Part of a small language model's weights: 11 layers, capped logits.
Each number is 50 + 15 x the weight over its row's rms, rounded and kept within 0 to 99. Layers, rows and columns count from 0. The size before them is the row's rms in percent of the matrix's.

# v: layer 7 attention value, 96x96, rms 0.18, rows 0-31, columns 0-95
# o: layer 7 attention output (transposed), 96x96, rms 0.14, rows 0-31, columns 0-95
# q: layer 7 attention query, 96x96, rms 0.16, rows 32-35, columns 0-95
# k: layer 7 attention key, 96x96, rms 0.162, rows 32-35, columns 0-95
v0 105:27 63 47 48 62 35 47 39 46 60 56 56 47 28 32 69 36 82 48 78 55 71 54 25 42 79 26 44 55 39 28 32 81 45 39 55 77 49 43 73 46 36 54 58 56 56 61 77 62 62 53 56 44 22 58 80 49 55 54 47 45 39 29 41 44 79 59 52 78 62 25 59 39 33 61 37 37 48 37 74 46 49 36 50 59 45 32 60 58 61 46 54 20 50 32 26
o0 096:55 52 53 43 57 33 29 54 44 61 44 41 70 37 65 63 33 23 67 25 19 51 35 60 24 39 69 33 60 59 41 66 41 28 78 46 65 52 43 49 46 35 36 65 74 36 67 17 62 27 64 51 59 39 42 58 55 69 61 53 79 50 40 72 54 35 57 50 42 60 51 46 47 55 63 53 32 50 43 75 64 73 09 59 50 42 64 33 38 37 55 41 62 48 78 77
v1 109:24 45 53 68 32 15 63 56 67 35 44 69 25 69 65 57 54 42 42 51 54 48 50 39 79 53 39 53 72 62 64 60 43 79 60 51 50 46 64 36 64 90 26 32 32 46 50 65 55 42 53 40 77 29 48 44 30 48 35 44 75 72 41 56 63 32 52 45 49 58 68 30 60 65 79 55 55 49 44 22 28 64 35 37 56 57 44 47 49 48 40 79 45 35 32 30
o1 109:82 48 48 55 50 35 83 43 54 49 65 49 50 89 42 36 55 45 49 81 60 64 55 18 36 63 60 40 19 27 39 63 69 42 43 63 52 50 58 41 80 48 60 66 43 26 61 68 64 38 39 49 45 63 57 37 62 30 60 63 60 63 68 34 30 68 57 56 16 34 38 59 35 33 72 26 75 42 48 44 41 45 62 39 43 53 25 65 52 33 37 43 43 52 40 42
v2 100:36 80 56 53 27 43 33 58 21 54 29 56 50 46 51 73 64 46 34 68 54 17 74 76 49 60 75 41 87 79 51 26 57 39 68 29 27 50 27 40 59 41 47 46 42 51 46 42 40 83 49 50 54 53 45 47 60 61 56 09 40 36 42 29 64 46 52 47 53 42 46 55 55 52 50 50 36 68 32 72 58 57 49 64 74 64 62 33 52 53 32 50 25 67 46 48
o2 097:74 35 21 64 57 43 26 58 43 42 25 42 48 49 22 62 42 60 72 34 41 86 39 32 49 38 44 63 36 46 49 24 68 38 53 46 59 72 35 64 32 46 49 47 41 26 46 45 38 70 44 50 24 42 72 20 59 82 55 73 46 36 62 55 60 35 41 56 40 59 46 47 79 45 46 59 58 44 51 37 40 33 82 46 75 51 72 43 50 53 64 63 70 62 73 67
v3 112:40 53 58 45 70 38 61 72 59 52 65 52 50 56 72 46 42 20 27 56 65 48 24 41 44 32 26 78 28 56 71 44 35 16 69 55 51 65 34 47 60 52 61 49 61 82 76 23 56 20 56 24 66 54 43 41 52 43 48 43 28 40 47 68 73 66 43 71 50 50 61 41 50 32 47 50 37 72 42 43 70 75 39 42 51 44 24 68 58 53 40 67 72 60 36 59
o3 105:55 59 52 39 66 70 75 18 50 61 31 59 37 40 05 50 42 45 51 38 42 47 59 66 25 69 80 50 90 47 38 67 61 74 59 73 34 36 57 65 45 51 24 28 50 30 41 73 77 48 42 61 35 63 79 63 42 38 38 67 60 52 52 48 49 56 42 49 76 43 33 73 41 41 54 26 51 54 43 29 54 48 37 51 56 48 28 28 50 45 54 45 57 52 60 43
v4 104:41 49 61 51 55 55 25 39 79 47 68 65 49 39 55 23 40 71 72 67 73 45 47 38 51 52 79 20 58 46 74 55 64 60 59 58 60 41 67 50 52 81 47 27 28 30 42 37 51 52 64 30 37 40 37 55 41 47 38 41 47 53 47 60 74 54 54 24 57 51 77 88 45 48 65 30 61 20 33 26 58 30 42 32 39 47 41 69 51 46 47 31 71 68 37 46
o4 101:68 64 45 47 12 61 53 54 64 53 66 69 40 47 65 26 44 53 17 47 37 33 70 42 69 35 11 52 35 74 36 48 50 52 63 50 77 65 43 52 70 32 74 47 29 40 56 96 46 53 72 48 51 43 39 54 37 38 55 59 68 50 46 41 17 57 44 77 37 52 34 43 56 41 56 57 67 40 46 51 47 77 50 51 20 40 46 49 55 57 49 23 49 52 56 64
v5 101:69 59 57 79 64 27 58 39 33 50 56 62 54 59 36 29 77 47 29 46 60 22 40 39 68 46 40 45 56 56 72 21 56 15 66 68 35 29 35 57 49 56 54 47 24 60 56 49 31 25 73 64 55 66 55 32 40 38 56 40 52 57 64 52 71 50 66 37 60 44 51 66 31 53 57 57 77 47 48 61 51 24 50 55 20 66 38 71 43 61 37 64 55 13 70 46
o5 107:52 65 49 49 37 66 64 60 55 53 47 59 17 66 51 41 64 49 54 45 57 55 69 38 44 66 40 73 44 38 78 41 56 71 41 41 48 85 72 43 71 54 47 42 83 38 48 62 66 42 34 43 43 26 56 80 32 30 35 54 74 53 50 50 37 39 25 51 42 27 44 43 64 41 61 11 45 42 34 13 52 70 48 32 43 58 25 50 67 50 54 78 49 53 62 34
v6 092:67 43 26 48 49 64 74 40 51 70 46 54 49 35 41 36 45 65 38 35 26 56 37 46 71 54 43 26 42 61 46 42 38 62 46 60 32 57 73 54 78 44 07 61 84 40 60 46 39 63 39 64 45 53 62 58 27 91 52 56 46 45 54 45 39 52 57 61 83 54 16 48 42 66 28 70 34 61 42 33 66 48 35 69 47 60 45 47 39 32 70 68 63 46 25 47
o6 077:48 62 63 62 45 72 55 38 53 40 59 20 54 49 83 39 67 37 52 44 79 72 23 65 46 64 65 63 45 26 46 74 52 59 53 39 62 38 52 69 21 57 63 65 61 46 40 55 71 35 68 30 34 55 20 46 47 53 57 55 22 50 26 38 72 34 47 60 60 47 48 58 70 52 52 22 36 68 64 60 58 45 46 47 54 37 67 48 50 33 16 43 57 53 16 29
v7 125:60 48 50 34 42 59 37 31 34 42 73 35 59 37 47 34 05 45 46 61 48 72 58 28 67 48 52 41 67 36 31 36 50 37 79 74 37 49 40 47 27 77 37 60 54 77 41 57 43 69 52 52 34 63 43 33 64 39 29 47 55 49 32 54 42 33 36 81 50 65 49 37 69 30 53 57 18 65 53 69 73 52 57 73 51 32 54 56 38 48 81 66 55 69 57 46
o7 133:24 35 41 49 78 56 32 67 56 45 50 63 62 58 61 95 49 42 43 38 46 49 60 61 41 45 51 43 44 58 53 42 37 49 52 54 40 40 40 68 47 43 52 36 75 36 51 62 61 40 46 04 50 70 70 55 51 99 46 50 28 53 24 43 68 48 65 53 46 43 37 54 55 45 35 60 61 60 44 54 40 35 31 46 54 42 78 18 61 29 42 47 64 52 65 49
v8 110:40 59 42 30 21 61 45 30 52 41 26 56 50 42 76 66 39 49 42 83 43 59 50 56 37 55 74 65 46 03 42 31 48 40 46 48 39 52 50 39 48 57 73 43 69 21 75 57 48 77 20 62 54 73 42 35 55 34 63 35 47 83 44 50 29 61 34 78 73 67 59 48 64 63 35 49 39 45 42 43 63 66 63 39 46 58 37 70 65 61 44 50 54 44 62 38
o8 098:53 28 51 63 64 54 54 62 49 51 49 09 56 36 37 61 49 37 60 50 46 53 58 36 50 39 34 36 59 81 68 67 66 47 49 59 72 30 57 49 40 35 42 53 45 65 56 45 36 77 67 34 31 46 87 31 32 61 35 54 19 40 56 42 71 25 60 61 46 42 25 47 15 53 45 42 76 62 74 44 49 63 52 54 88 36 64 47 47 43 49 64 28 64 33 67
v9 111:47 20 30 82 64 39 44 57 65 41 15 40 51 73 71 57 69 54 48 53 77 50 75 42 47 60 25 24 39 44 48 39 26 62 69 50 51 53 55 60 64 21 94 43 47 41 38 39 45 32 45 54 59 41 82 64 44 72 45 33 52 43 41 48 36 55 62 41 38 40 43 60 39 61 67 63 37 38 59 40 35 57 48 56 56 48 41 35 57 53 66 74 47 31 81 34
o9 108:42 48 34 39 33 57 68 31 30 71 69 64 52 40 34 77 56 59 66 68 65 72 44 36 67 34 35 56 42 31 69 52 48 44 41 71 56 53 55 26 37 60 45 90 52 54 72 38 63 58 43 49 51 29 24 44 84 12 49 30 62 65 66 59 69 50 50 56 62 62 47 31 58 75 49 16 50 44 41 47 60 52 38 41 46 36 63 64 32 48 52 36 30 34 34 55
v10 107:56 64 26 40 46 57 74 72 51 58 38 57 54 45 50 70 50 25 56 47 52 54 54 51 43 93 92 60 40 76 58 63 40 66 54 68 53 60 61 65 51 31 32 55 57 60 35 49 45 48 53 59 60 78 26 53 41 67 43 33 35 59 38 86 37 26 46 15 42 55 53 45 69 42 35 38 46 46 65 48 31 60 57 42 54 32 48 75 31 33 30 33 35 23 50 39
o10 092:58 42 32 79 53 56 31 41 65 67 47 51 42 73 31 51 42 51 52 58 44 39 26 54 48 69 41 61 48 39 20 48 81 23 32 37 39 24 41 44 25 63 53 48 48 63 43 51 36 66 54 64 45 38 49 45 55 54 49 62 36 45 57 49 49 87 29 69 50 21 73 48 36 77 37 70 50 57 66 43 46 23 52 42 58 76 72 72 51 76 33 60 64 51 20 64
v11 104:61 62 68 26 55 42 76 45 39 49 78 91 28 43 57 35 43 32 38 62 59 54 48 60 52 38 35 53 82 47 36 54 33 47 39 17 40 52 54 63 52 53 46 51 36 53 41 34 46 40 63 40 62 50 41 53 47 67 60 42 62 41 46 30 64 44 28 53 56 41 84 76 53 18 80 68 55 27 42 49 60 38 45 74 59 32 28 45 62 57 73 68 78 27 45 52
o11 106:39 59 34 49 56 47 37 28 46 66 59 58 45 72 41 45 28 49 43 58 73 41 57 70 39 40 66 48 33 61 41 67 56 65 58 76 33 63 54 44 67 67 25 46 42 40 76 77 51 41 47 36 33 60 57 50 22 60 44 57 50 14 30 46 54 22 44 50 44 49 66 43 91 37 57 37 43 74 28 41 42 53 41 25 46 50 56 61 79 48 54 32 65 54 90 36
v12 109:65 54 56 31 41 38 53 68 39 82 54 29 43 64 40 61 47 59 43 34 71 24 47 43 51 44 41 43 36 46 32 47 73 56 45 62 69 40 64 31 52 61 19 51 44 79 40 40 58 33 42 49 69 61 61 32 69 37 46 57 48 46 60 52 76 44 58 73 37 52 59 20 69 59 59 47 70 49 30 45 65 58 51 45 39 28 67 73 53 77 53 72 26 23 50 07
o12 115:42 29 58 71 42 45 80 34 87 20 47 53 50 66 48 69 56 43 58 68 33 46 47 41 13 68 50 48 71 36 40 60 41 52 61 45 33 66 69 61 55 54 37 49 69 27 48 37 73 52 22 86 49 65 56 41 11 67 40 50 48 53 61 54 22 52 58 35 58 43 46 56 50 38 66 50 45 42 37 47 65 49 36 45 70 71 39 53 69 33 45 75 57 34 39 30
v13 101:73 57 58 43 87 62 52 30 36 53 52 64 37 52 55 33 28 53 40 41 72 31 60 56 82 40 48 47 31 27 44 63 66 84 57 56 46 73 58 45 15 24 60 40 39 58 33 45 30 53 36 28 59 62 33 63 44 54 67 51 60 50 45 41 57 42 57 31 38 54 42 37 66 79 68 65 18 61 11 54 61 63 51 44 51 53 51 57 56 70 35 41 28 42 55 60
o13 099:57 54 35 57 27 32 43 74 37 48 50 47 63 74 60 80 72 66 41 65 49 57 40 56 26 62 43 77 66 38 36 43 46 40 27 57 50 68 26 61 67 45 55 33 32 27 65 42 36 82 42 75 35 65 41 41 48 64 19 41 50 17 36 40 77 39 51 37 72 50 59 45 57 48 70 36 66 36 47 58 26 60 26 75 33 48 44 56 54 71 48 62 60 39 50 49
v14 109:68 18 53 67 25 64 49 50 66 51 27 60 64 51 54 45 53 38 48 68 47 44 68 73 53 18 56 47 41 73 41 50 40 44 43 60 54 26 60 61 79 36 83 40 27 67 73 47 56 56 34 25 41 30 62 60 55 47 32 42 63 43 45 40 72 20 45 78 34 55 42 59 47 36 49 59 61 05 46 49 52 52 59 32 72 71 54 36 48 77 59 36 52 40 44 43
o14 101:75 27 57 38 58 43 58 52 30 39 55 75 36 52 62 49 24 57 71 64 46 45 71 28 57 38 49 51 63 40 57 36 48 42 36 70 44 61 33 33 57 58 62 75 30 63 50 81 36 73 42 71 89 30 36 29 64 36 57 34 51 46 64 73 59 36 46 44 69 62 60 62 63 42 49 49 53 34 51 32 68 32 63 66 57 37 51 29 40 23 34 19 34 70 45 47
v15 116:43 61 42 64 34 57 52 40 83 63 57 65 13 56 58 70 37 43 45 55 39 21 33 63 40 38 27 48 60 48 54 50 49 76 49 49 54 56 54 41 51 56 74 56 28 33 52 40 35 32 35 58 66 57 65 57 42 48 26 43 60 64 59 48 36 36 95 26 60 47 37 59 55 53 65 66 69 19 39 82 39 77 49 36 48 41 63 36 57 62 52 61 26 47 60 18
o15 115:99 61 48 45 36 30 65 44 50 59 36 47 57 59 44 55 79 54 83 58 56 49 58 26 26 59 39 57 41 56 57 69 46 20 38 51 59 76 30 55 62 45 35 79 54 38 58 30 50 27 52 63 74 44 51 36 51 28 66 39 64 24 75 51 50 35 34 47 53 49 32 39 34 41 71 33 61 46 31 30 58 50 41 61 53 41 33 60 60 67 30 51 70 65 39 63
v16 111:71 65 43 50 58 25 76 40 58 23 07 60 55 40 70 34 55 58 41 75 67 41 60 43 61 61 47 34 45 53 27 54 44 57 46 30 59 62 95 43 17 70 58 51 49 58 55 49 45 48 32 54 59 60 65 56 50 59 43 51 08 48 57 51 46 45 67 23 25 47 45 46 41 34 57 45 66 58 37 72 47 50 30 52 53 59 57 32 59 41 76 79 65 38 34 56
o16 105:34 58 31 40 60 49 60 56 47 73 62 46 42 52 30 56 58 72 64 26 48 71 29 41 26 52 31 54 66 51 38 57 36 60 41 42 39 51 33 72 71 71 55 69 69 20 66 50 64 38 64 49 36 41 14 05 60 34 62 38 51 50 76 41 48 20 51 47 66 42 49 37 54 56 52 52 73 66 60 53 50 42 52 36 42 61 61 78 54 61 49 71 64 29 56 17
v17 115:56 55 69 47 37 54 50 63 41 58 64 54 38 40 55 29 13 63 35 26 90 40 44 82 50 40 63 63 30 38 45 55 50 43 31 55 61 21 42 44 40 54 44 77 48 52 76 54 47 61 59 35 31 76 51 23 63 34 64 28 50 33 44 79 67 71 58 58 31 80 39 78 67 37 44 40 31 57 33 57 52 57 34 40 55 68 44 36 58 39 49 65 38 59 53 57
o17 105:56 22 48 36 68 47 49 61 54 34 28 33 51 65 43 49 48 54 59 66 40 65 71 30 39 50 49 50 70 63 58 42 54 64 39 42 42 67 56 79 34 35 60 09 65 33 35 60 66 58 60 57 48 50 53 83 38 59 49 43 28 11 42 66 47 25 62 54 78 51 43 30 61 51 64 80 63 40 58 48 54 42 22 58 49 46 54 24 37 49 60 20 68 36 75 52
v18 105:61 48 36 58 45 55 26 56 50 22 48 63 48 48 42 38 55 61 59 59 52 28 58 80 45 66 69 61 64 48 38 69 56 55 74 40 41 20 43 40 49 70 23 55 67 38 27 53 80 66 10 52 55 22 51 44 54 38 17 50 40 45 39 51 41 51 59 56 40 59 62 57 63 10 59 74 63 50 71 65 55 72 62 48 49 49 30 72 36 37 38 47 32 60 41 77
o18 097:55 60 48 30 37 47 56 50 98 38 43 48 59 63 37 48 39 59 51 37 49 34 28 39 77 67 52 15 21 47 44 53 54 45 64 41 46 29 56 61 58 47 72 32 44 47 46 72 34 56 54 45 59 64 32 57 66 77 57 28 17 58 61 40 57 48 73 49 16 47 39 40 54 57 48 54 73 36 20 54 54 32 55 66 69 70 61 19 58 45 60 58 67 61 71 38
v19 102:63 42 63 31 75 70 39 49 50 88 47 46 38 48 52 43 47 57 57 70 63 58 29 30 60 39 34 50 58 58 59 73 57 58 60 27 56 57 34 56 51 48 40 58 49 45 36 26 56 54 56 62 35 51 81 48 17 36 77 68 21 21 29 28 33 55 67 35 39 30 62 36 61 61 55 52 58 36 65 60 28 49 54 58 74 80 58 34 59 55 53 37 50 17 32 52
o19 107:46 72 56 72 25 25 70 36 49 39 47 45 46 34 40 43 56 64 62 28 55 39 33 80 55 52 78 58 36 53 36 67 39 34 53 50 55 67 56 46 30 62 48 58 37 24 71 49 31 20 45 47 50 73 29 47 53 34 49 37 77 39 52 21 44 65 49 53 82 31 84 27 55 49 28 67 54 55 40 51 70 55 48 42 35 38 59 87 49 62 53 69 62 57 52 41
v20 097:49 36 41 49 41 48 33 47 51 59 57 69 40 57 37 26 47 53 72 42 64 57 33 35 34 14 63 52 52 56 67 64 75 49 58 61 42 13 47 33 54 62 71 47 59 56 69 86 80 39 59 31 27 50 63 65 53 21 71 31 47 64 38 60 68 56 45 41 59 18 35 43 49 20 55 34 34 41 51 46 61 36 75 63 51 31 56 62 40 51 58 49 53 32 52 81
o20 088:58 58 57 52 59 62 32 54 63 58 73 61 24 63 61 50 30 40 38 50 38 51 76 54 65 76 58 55 57 61 48 33 25 46 70 46 31 76 56 60 32 62 54 33 37 63 54 63 43 42 22 42 81 34 70 66 36 33 39 70 53 29 20 71 32 51 48 53 35 64 32 53 59 56 37 78 72 61 37 39 41 40 06 44 55 62 54 33 52 46 56 33 50 39 70 28
v21 110:51 42 51 54 41 44 65 64 40 54 28 29 66 55 64 65 65 57 64 34 33 75 45 59 51 52 35 23 50 48 34 33 49 57 52 49 56 65 53 74 33 24 27 61 70 48 51 70 33 27 45 45 39 48 67 90 42 42 34 39 69 54 57 56 46 35 48 80 51 34 91 49 62 41 56 56 72 57 25 46 38 47 52 40 71 50 63 71 42 18 36 37 74 28 39 69
o21 107:43 53 62 73 65 87 43 41 47 59 77 69 76 42 60 56 23 63 35 75 44 50 49 50 61 43 84 69 35 28 53 67 33 47 40 34 31 22 48 28 51 77 35 69 47 62 60 49 39 67 34 69 41 45 23 51 57 57 65 58 56 61 39 36 32 54 47 62 47 32 49 46 36 54 50 39 37 43 85 57 58 61 58 57 57 55 30 43 31 48 54 50 24 46 18 29
v22 117:60 34 53 47 53 53 47 54 41 25 41 50 45 19 55 88 54 43 48 40 75 57 24 44 55 55 46 57 74 46 57 31 54 58 51 27 50 72 48 28 48 51 29 25 71 50 53 59 45 47 48 55 23 52 49 57 52 69 81 22 54 43 50 32 69 33 43 57 78 54 68 88 60 32 43 55 28 26 53 86 36 49 51 64 35 70 47 52 46 37 57 79 60 56 52 37
o22 117:48 55 34 51 57 53 43 21 34 61 59 46 56 57 52 58 51 51 30 47 49 87 47 77 61 58 49 55 30 61 46 48 77 33 48 50 48 51 40 63 57 32 38 69 67 41 47 48 43 58 57 27 15 80 41 65 36 77 25 57 44 32 12 48 35 42 50 55 54 43 48 25 69 53 58 57 30 63 73 44 54 41 74 42 61 27 46 51 36 46 68 29 39 81 86 61
v23 106:26 37 61 47 52 65 51 64 44 38 34 36 51 62 27 30 52 60 53 54 41 40 56 64 58 45 66 71 52 60 72 22 36 76 67 39 59 76 34 59 47 32 51 11 61 41 37 47 44 34 77 72 84 37 61 54 48 70 46 56 52 48 60 37 62 40 70 68 35 54 28 45 52 31 29 39 71 26 46 05 47 63 50 69 63 52 48 40 66 37 39 45 53 35 68 53
o23 102:57 36 69 48 34 44 56 54 38 48 48 61 35 50 64 57 47 61 47 53 70 55 51 34 74 45 32 31 45 35 69 51 69 54 46 49 47 52 53 31 42 54 49 50 42 31 39 49 14 75 34 77 45 39 40 30 51 30 60 58 34 99 44 38 60 80 43 51 51 57 70 72 60 63 48 21 49 76 34 71 56 58 79 06 55 46 34 38 35 67 50 52 34 55 59 42
v24 098:22 20 70 59 52 47 67 46 57 35 42 53 37 66 47 42 53 58 24 70 52 19 29 18 63 63 59 44 65 47 61 61 22 30 60 37 48 52 44 63 54 46 43 47 42 53 81 65 39 32 71 68 63 48 65 39 66 80 49 77 49 40 66 55 22 47 37 35 46 55 68 65 62 72 62 29 37 55 43 31 39 47 61 30 29 43 78 59 71 55 40 44 47 38 68 57
o24 086:45 69 60 74 58 28 52 40 36 69 66 16 46 62 49 29 36 27 69 47 53 17 50 40 68 57 33 51 43 47 48 43 64 40 36 57 71 62 78 24 53 46 51 50 44 40 28 31 75 50 44 49 50 65 57 27 42 35 79 47 68 76 59 40 63 73 51 76 74 53 40 44 44 42 28 51 57 36 55 43 48 61 47 24 56 79 30 62 56 54 44 57 47 63 15 62
v25 101:56 79 34 81 65 59 36 52 43 44 40 50 25 58 54 63 47 60 40 49 43 54 49 69 56 41 59 21 63 18 77 42 22 56 23 56 64 36 45 45 31 56 52 23 45 57 56 49 47 47 55 44 59 59 66 30 44 99 56 31 75 40 67 41 41 36 20 33 48 62 52 45 56 35 65 80 36 56 62 59 57 39 63 60 44 47 60 58 26 51 44 52 74 48 36 42
o25 094:32 44 45 35 33 60 45 43 17 47 53 44 71 75 56 23 61 49 50 61 74 72 63 46 60 42 47 88 37 65 41 46 56 60 64 27 41 61 43 49 50 53 43 64 52 53 45 49 51 78 34 09 33 51 46 46 72 39 43 59 42 64 50 64 50 41 62 50 45 09 34 43 80 65 68 25 54 56 41 52 32 26 68 31 49 39 48 47 75 79 56 44 65 67 35 50
v26 105:42 67 36 38 40 43 40 43 26 40 17 47 65 60 53 33 46 60 91 36 33 42 41 54 68 30 50 58 58 47 43 64 56 51 46 71 38 58 53 60 53 50 37 49 65 50 34 25 68 34 54 92 74 44 72 39 41 69 44 42 62 41 36 37 59 50 45 58 51 55 89 46 73 52 31 13 31 53 88 60 34 47 42 45 46 56 63 44 57 68 33 35 61 34 53 60
o26 102:45 51 52 64 38 64 66 51 43 56 54 14 52 40 41 67 65 34 21 55 55 55 38 62 51 44 56 53 28 64 27 38 50 40 34 37 55 36 48 35 49 63 78 58 33 62 50 40 36 57 41 65 26 68 30 51 50 52 42 70 33 38 79 31 71 63 28 34 45 40 68 53 64 36 34 93 58 62 46 34 63 52 74 37 57 75 59 67 50 46 60 70 14 76 41 51
v27 105:57 67 80 42 43 63 48 49 67 80 32 40 66 48 51 30 50 71 47 53 48 53 55 47 49 65 37 48 51 78 41 43 45 70 54 61 60 10 67 44 08 65 54 52 53 56 53 55 53 61 55 51 47 56 63 43 35 42 41 66 36 69 61 37 39 47 17 41 37 30 55 89 60 56 41 54 35 45 24 42 41 40 40 60 36 60 37 51 10 34 24 64 73 56 66 34
o27 103:63 36 40 72 61 34 50 39 48 44 80 50 50 50 69 40 45 52 26 61 65 58 49 59 44 49 49 64 49 59 49 44 25 66 42 38 75 57 46 51 53 41 35 48 58 41 34 77 55 74 75 23 54 37 22 45 65 51 41 50 62 64 51 54 35 56 59 46 45 49 50 35 39 44 61 00 48 65 76 69 80 55 53 28 45 54 31 57 83 31 64 52 44 23 46 17
v28 107:37 44 29 58 50 65 27 46 40 36 10 33 48 44 59 48 81 46 61 43 77 68 75 48 52 12 43 50 41 62 35 53 33 22 56 62 82 53 34 65 73 70 40 54 54 43 32 34 45 57 30 41 42 70 87 52 63 37 74 41 57 46 55 47 69 57 50 71 50 59 34 65 68 58 21 62 59 38 43 39 56 59 38 33 61 33 55 46 42 46 47 38 48 48 71 58
o28 102:20 51 64 37 70 50 55 58 38 30 54 80 38 24 47 62 61 34 49 54 32 69 73 36 48 51 39 32 55 33 72 59 62 71 31 55 32 68 66 56 00 38 51 67 39 68 76 57 40 80 54 64 54 37 43 45 56 49 43 36 38 63 41 52 65 39 55 39 54 61 37 47 41 55 69 63 52 42 46 59 45 53 73 52 64 27 55 49 30 56 69 34 08 67 41 52
v29 104:67 67 38 67 39 61 65 25 61 46 72 48 23 86 60 40 42 70 59 25 45 38 52 37 52 30 49 62 34 42 46 38 62 53 38 57 92 58 22 49 42 56 31 48 22 35 64 39 85 56 45 34 56 72 44 54 53 49 25 38 30 72 56 64 31 66 52 56 52 47 37 50 41 71 20 63 78 49 36 58 62 53 43 54 23 34 50 52 59 54 35 43 47 39 57 64
o29 093:53 48 63 47 38 39 46 49 61 54 56 41 46 46 66 23 81 56 30 77 69 58 53 28 32 76 28 38 69 52 72 54 17 60 48 34 34 68 89 72 38 44 85 33 57 47 53 62 46 44 49 46 56 25 84 49 53 28 64 50 41 53 50 49 63 33 49 46 58 57 36 49 22 77 71 41 37 30 26 44 41 67 39 69 36 45 56 50 43 64 32 56 45 55 50 46
v30 098:74 73 56 41 46 26 40 37 77 46 60 29 29 52 59 41 41 38 39 66 66 37 83 30 60 46 49 42 35 61 54 66 73 55 27 40 55 50 84 58 40 61 64 30 66 62 59 61 36 33 39 50 53 56 42 41 57 82 26 38 43 66 45 58 46 50 73 34 47 69 28 51 49 83 61 41 81 42 69 55 35 48 57 48 46 37 38 33 60 51 33 36 29 22 63 37
o30 096:58 39 23 34 34 18 71 82 55 66 44 41 45 78 42 63 70 50 68 55 40 72 40 38 46 63 35 35 45 37 45 33 50 51 52 45 38 46 52 52 63 52 54 52 57 35 54 46 63 52 63 60 52 42 47 30 57 29 54 58 64 27 61 77 35 58 37 63 64 40 55 34 20 73 37 65 39 51 36 38 47 62 26 72 30 61 45 79 82 59 16 61 66 59 25 65
v31 114:44 51 53 34 15 00 47 19 59 37 53 47 35 67 48 59 59 38 54 74 16 46 47 45 61 47 50 59 42 51 75 52 59 56 53 40 50 47 54 43 53 70 53 64 35 74 57 15 67 68 38 49 57 35 58 42 65 47 52 60 65 81 38 75 52 40 58 32 43 55 44 56 41 54 49 47 52 86 49 53 54 80 48 33 39 27 31 67 61 48 72 61 25 47 61 44
o31 113:50 44 40 60 63 49 83 79 46 51 41 20 75 57 22 44 66 08 48 29 62 35 38 30 40 63 39 28 44 49 43 52 41 50 52 75 43 52 68 74 66 57 66 50 46 49 47 42 74 34 67 59 58 54 72 46 39 39 50 72 52 76 74 42 49 55 53 43 45 46 37 57 31 57 60 15 70 47 35 33 40 37 53 83 34 75 48 51 46 40 21 49 51 55 54 51
q32 094:59 55 54 26 46 61 50 46 28 39 45 66 49 32 64 58 78 53 61 52 49 48 42 59 41 30 58 55 60 51 49 60 61 43 38 44 52 75 59 60 45 59 26 53 49 40 38 51 19 64 40 40 67 67 68 15 64 31 57 43 35 35 38 08 53 56 32 58 35 70 59 77 68 53 73 49 96 49 14 36 61 42 44 58 35 57 58 81 55 62 34 35 57 54 34 44
k32 097:67 39 56 58 31 43 76 40 40 59 66 58 63 41 52 55 95 62 35 62 47 47 19 44 57 69 62 24 77 55 72 56 27 15 50 54 68 27 45 48 61 49 36 63 36 36 41 58 53 64 57 66 86 63 57 28 43 26 41 57 41 39 40 47 26 50 41 40 56 40 55 66 72 71 59 60 53 47 31 42 47 82 23 30 60 52 44 59 35 51 41 48 43 59 55 38
q33 096:25 47 40 46 49 77 51 70 75 18 53 49 63 60 62 40 55 30 54 53 16 31 57 19 65 60 54 47 58 50 60 54 36 91 69 52 38 56 53 57 45 47 58 42 51 46 61 63 57 60 54 42 73 55 68 40 41 30 54 42 68 50 06 32 32 32 53 54 57 47 46 58 55 66 29 50 65 69 61 27 68 65 41 34 32 54 68 52 14 41 69 54 73 54 49 41
k33 100:52 57 46 61 36 57 45 75 54 37 68 51 78 34 26 47 57 42 34 44 67 01 72 43 13 61 43 46 50 47 25 44 51 57 48 81 32 66 70 68 56 49 52 37 56 52 52 64 55 62 42 54 63 20 60 60 59 47 79 65 68 37 76 47 32 29 49 48 56 46 51 61 28 73 53 26 75 48 33 69 40 73 39 44 54 49 46 60 46 47 47 34 46 47 49 18
q34 103:60 51 28 52 73 61 46 66 47 99 57 58 56 59 31 54 36 36 43 36 47 51 43 39 42 47 40 43 27 38 70 59 45 03 30 62 32 53 41 59 62 50 69 67 43 61 52 69 55 40 51 41 25 36 40 56 57 52 37 61 44 72 33 40 37 59 66 34 57 60 40 53 29 50 81 40 53 64 50 73 63 45 22 65 53 53 57 59 58 34 89 53 31 47 25 29
k34 102:74 34 27 65 55 51 75 36 28 78 37 41 70 47 30 32 53 60 40 43 49 49 62 53 48 43 47 72 36 53 41 33 48 43 37 45 57 40 58 42 77 49 53 80 52 39 54 51 62 46 60 30 00 77 31 49 34 59 32 64 80 63 69 27 48 57 33 47 35 48 36 60 54 49 61 37 71 47 63 47 62 45 60 54 62 56 37 46 54 40 42 55 58 43 28 90
q35 107:70 53 62 60 42 46 80 24 65 52 39 28 55 38 12 59 60 51 81 60 38 40 60 39 65 70 39 40 43 52 22 72 57 45 54 53 50 43 61 30 51 70 70 63 56 20 48 36 37 57 79 38 60 37 35 56 61 74 54 14 56 40 62 49 52 45 57 51 72 48 53 35 34 41 30 49 47 58 57 50 35 53 76 33 38 59 49 63 49 78 15 60 54 43 26 50
k35 115:32 69 62 33 36 50 62 77 63 59 44 71 33 01 50 34 65 59 82 32 45 61 53 39 48 65 42 60 51 52 51 36 30 70 58 38 65 53 46 57 22 46 77 47 61 64 35 49 43 58 75 58 64 50 31 55 62 47 64 18 51 38 44 41 58 45 53 45 36 66 69 28 68 65 49 52 49 43 62 48 57 15 34 46 33 41 47 61 14 65 59 61 64 55 37 25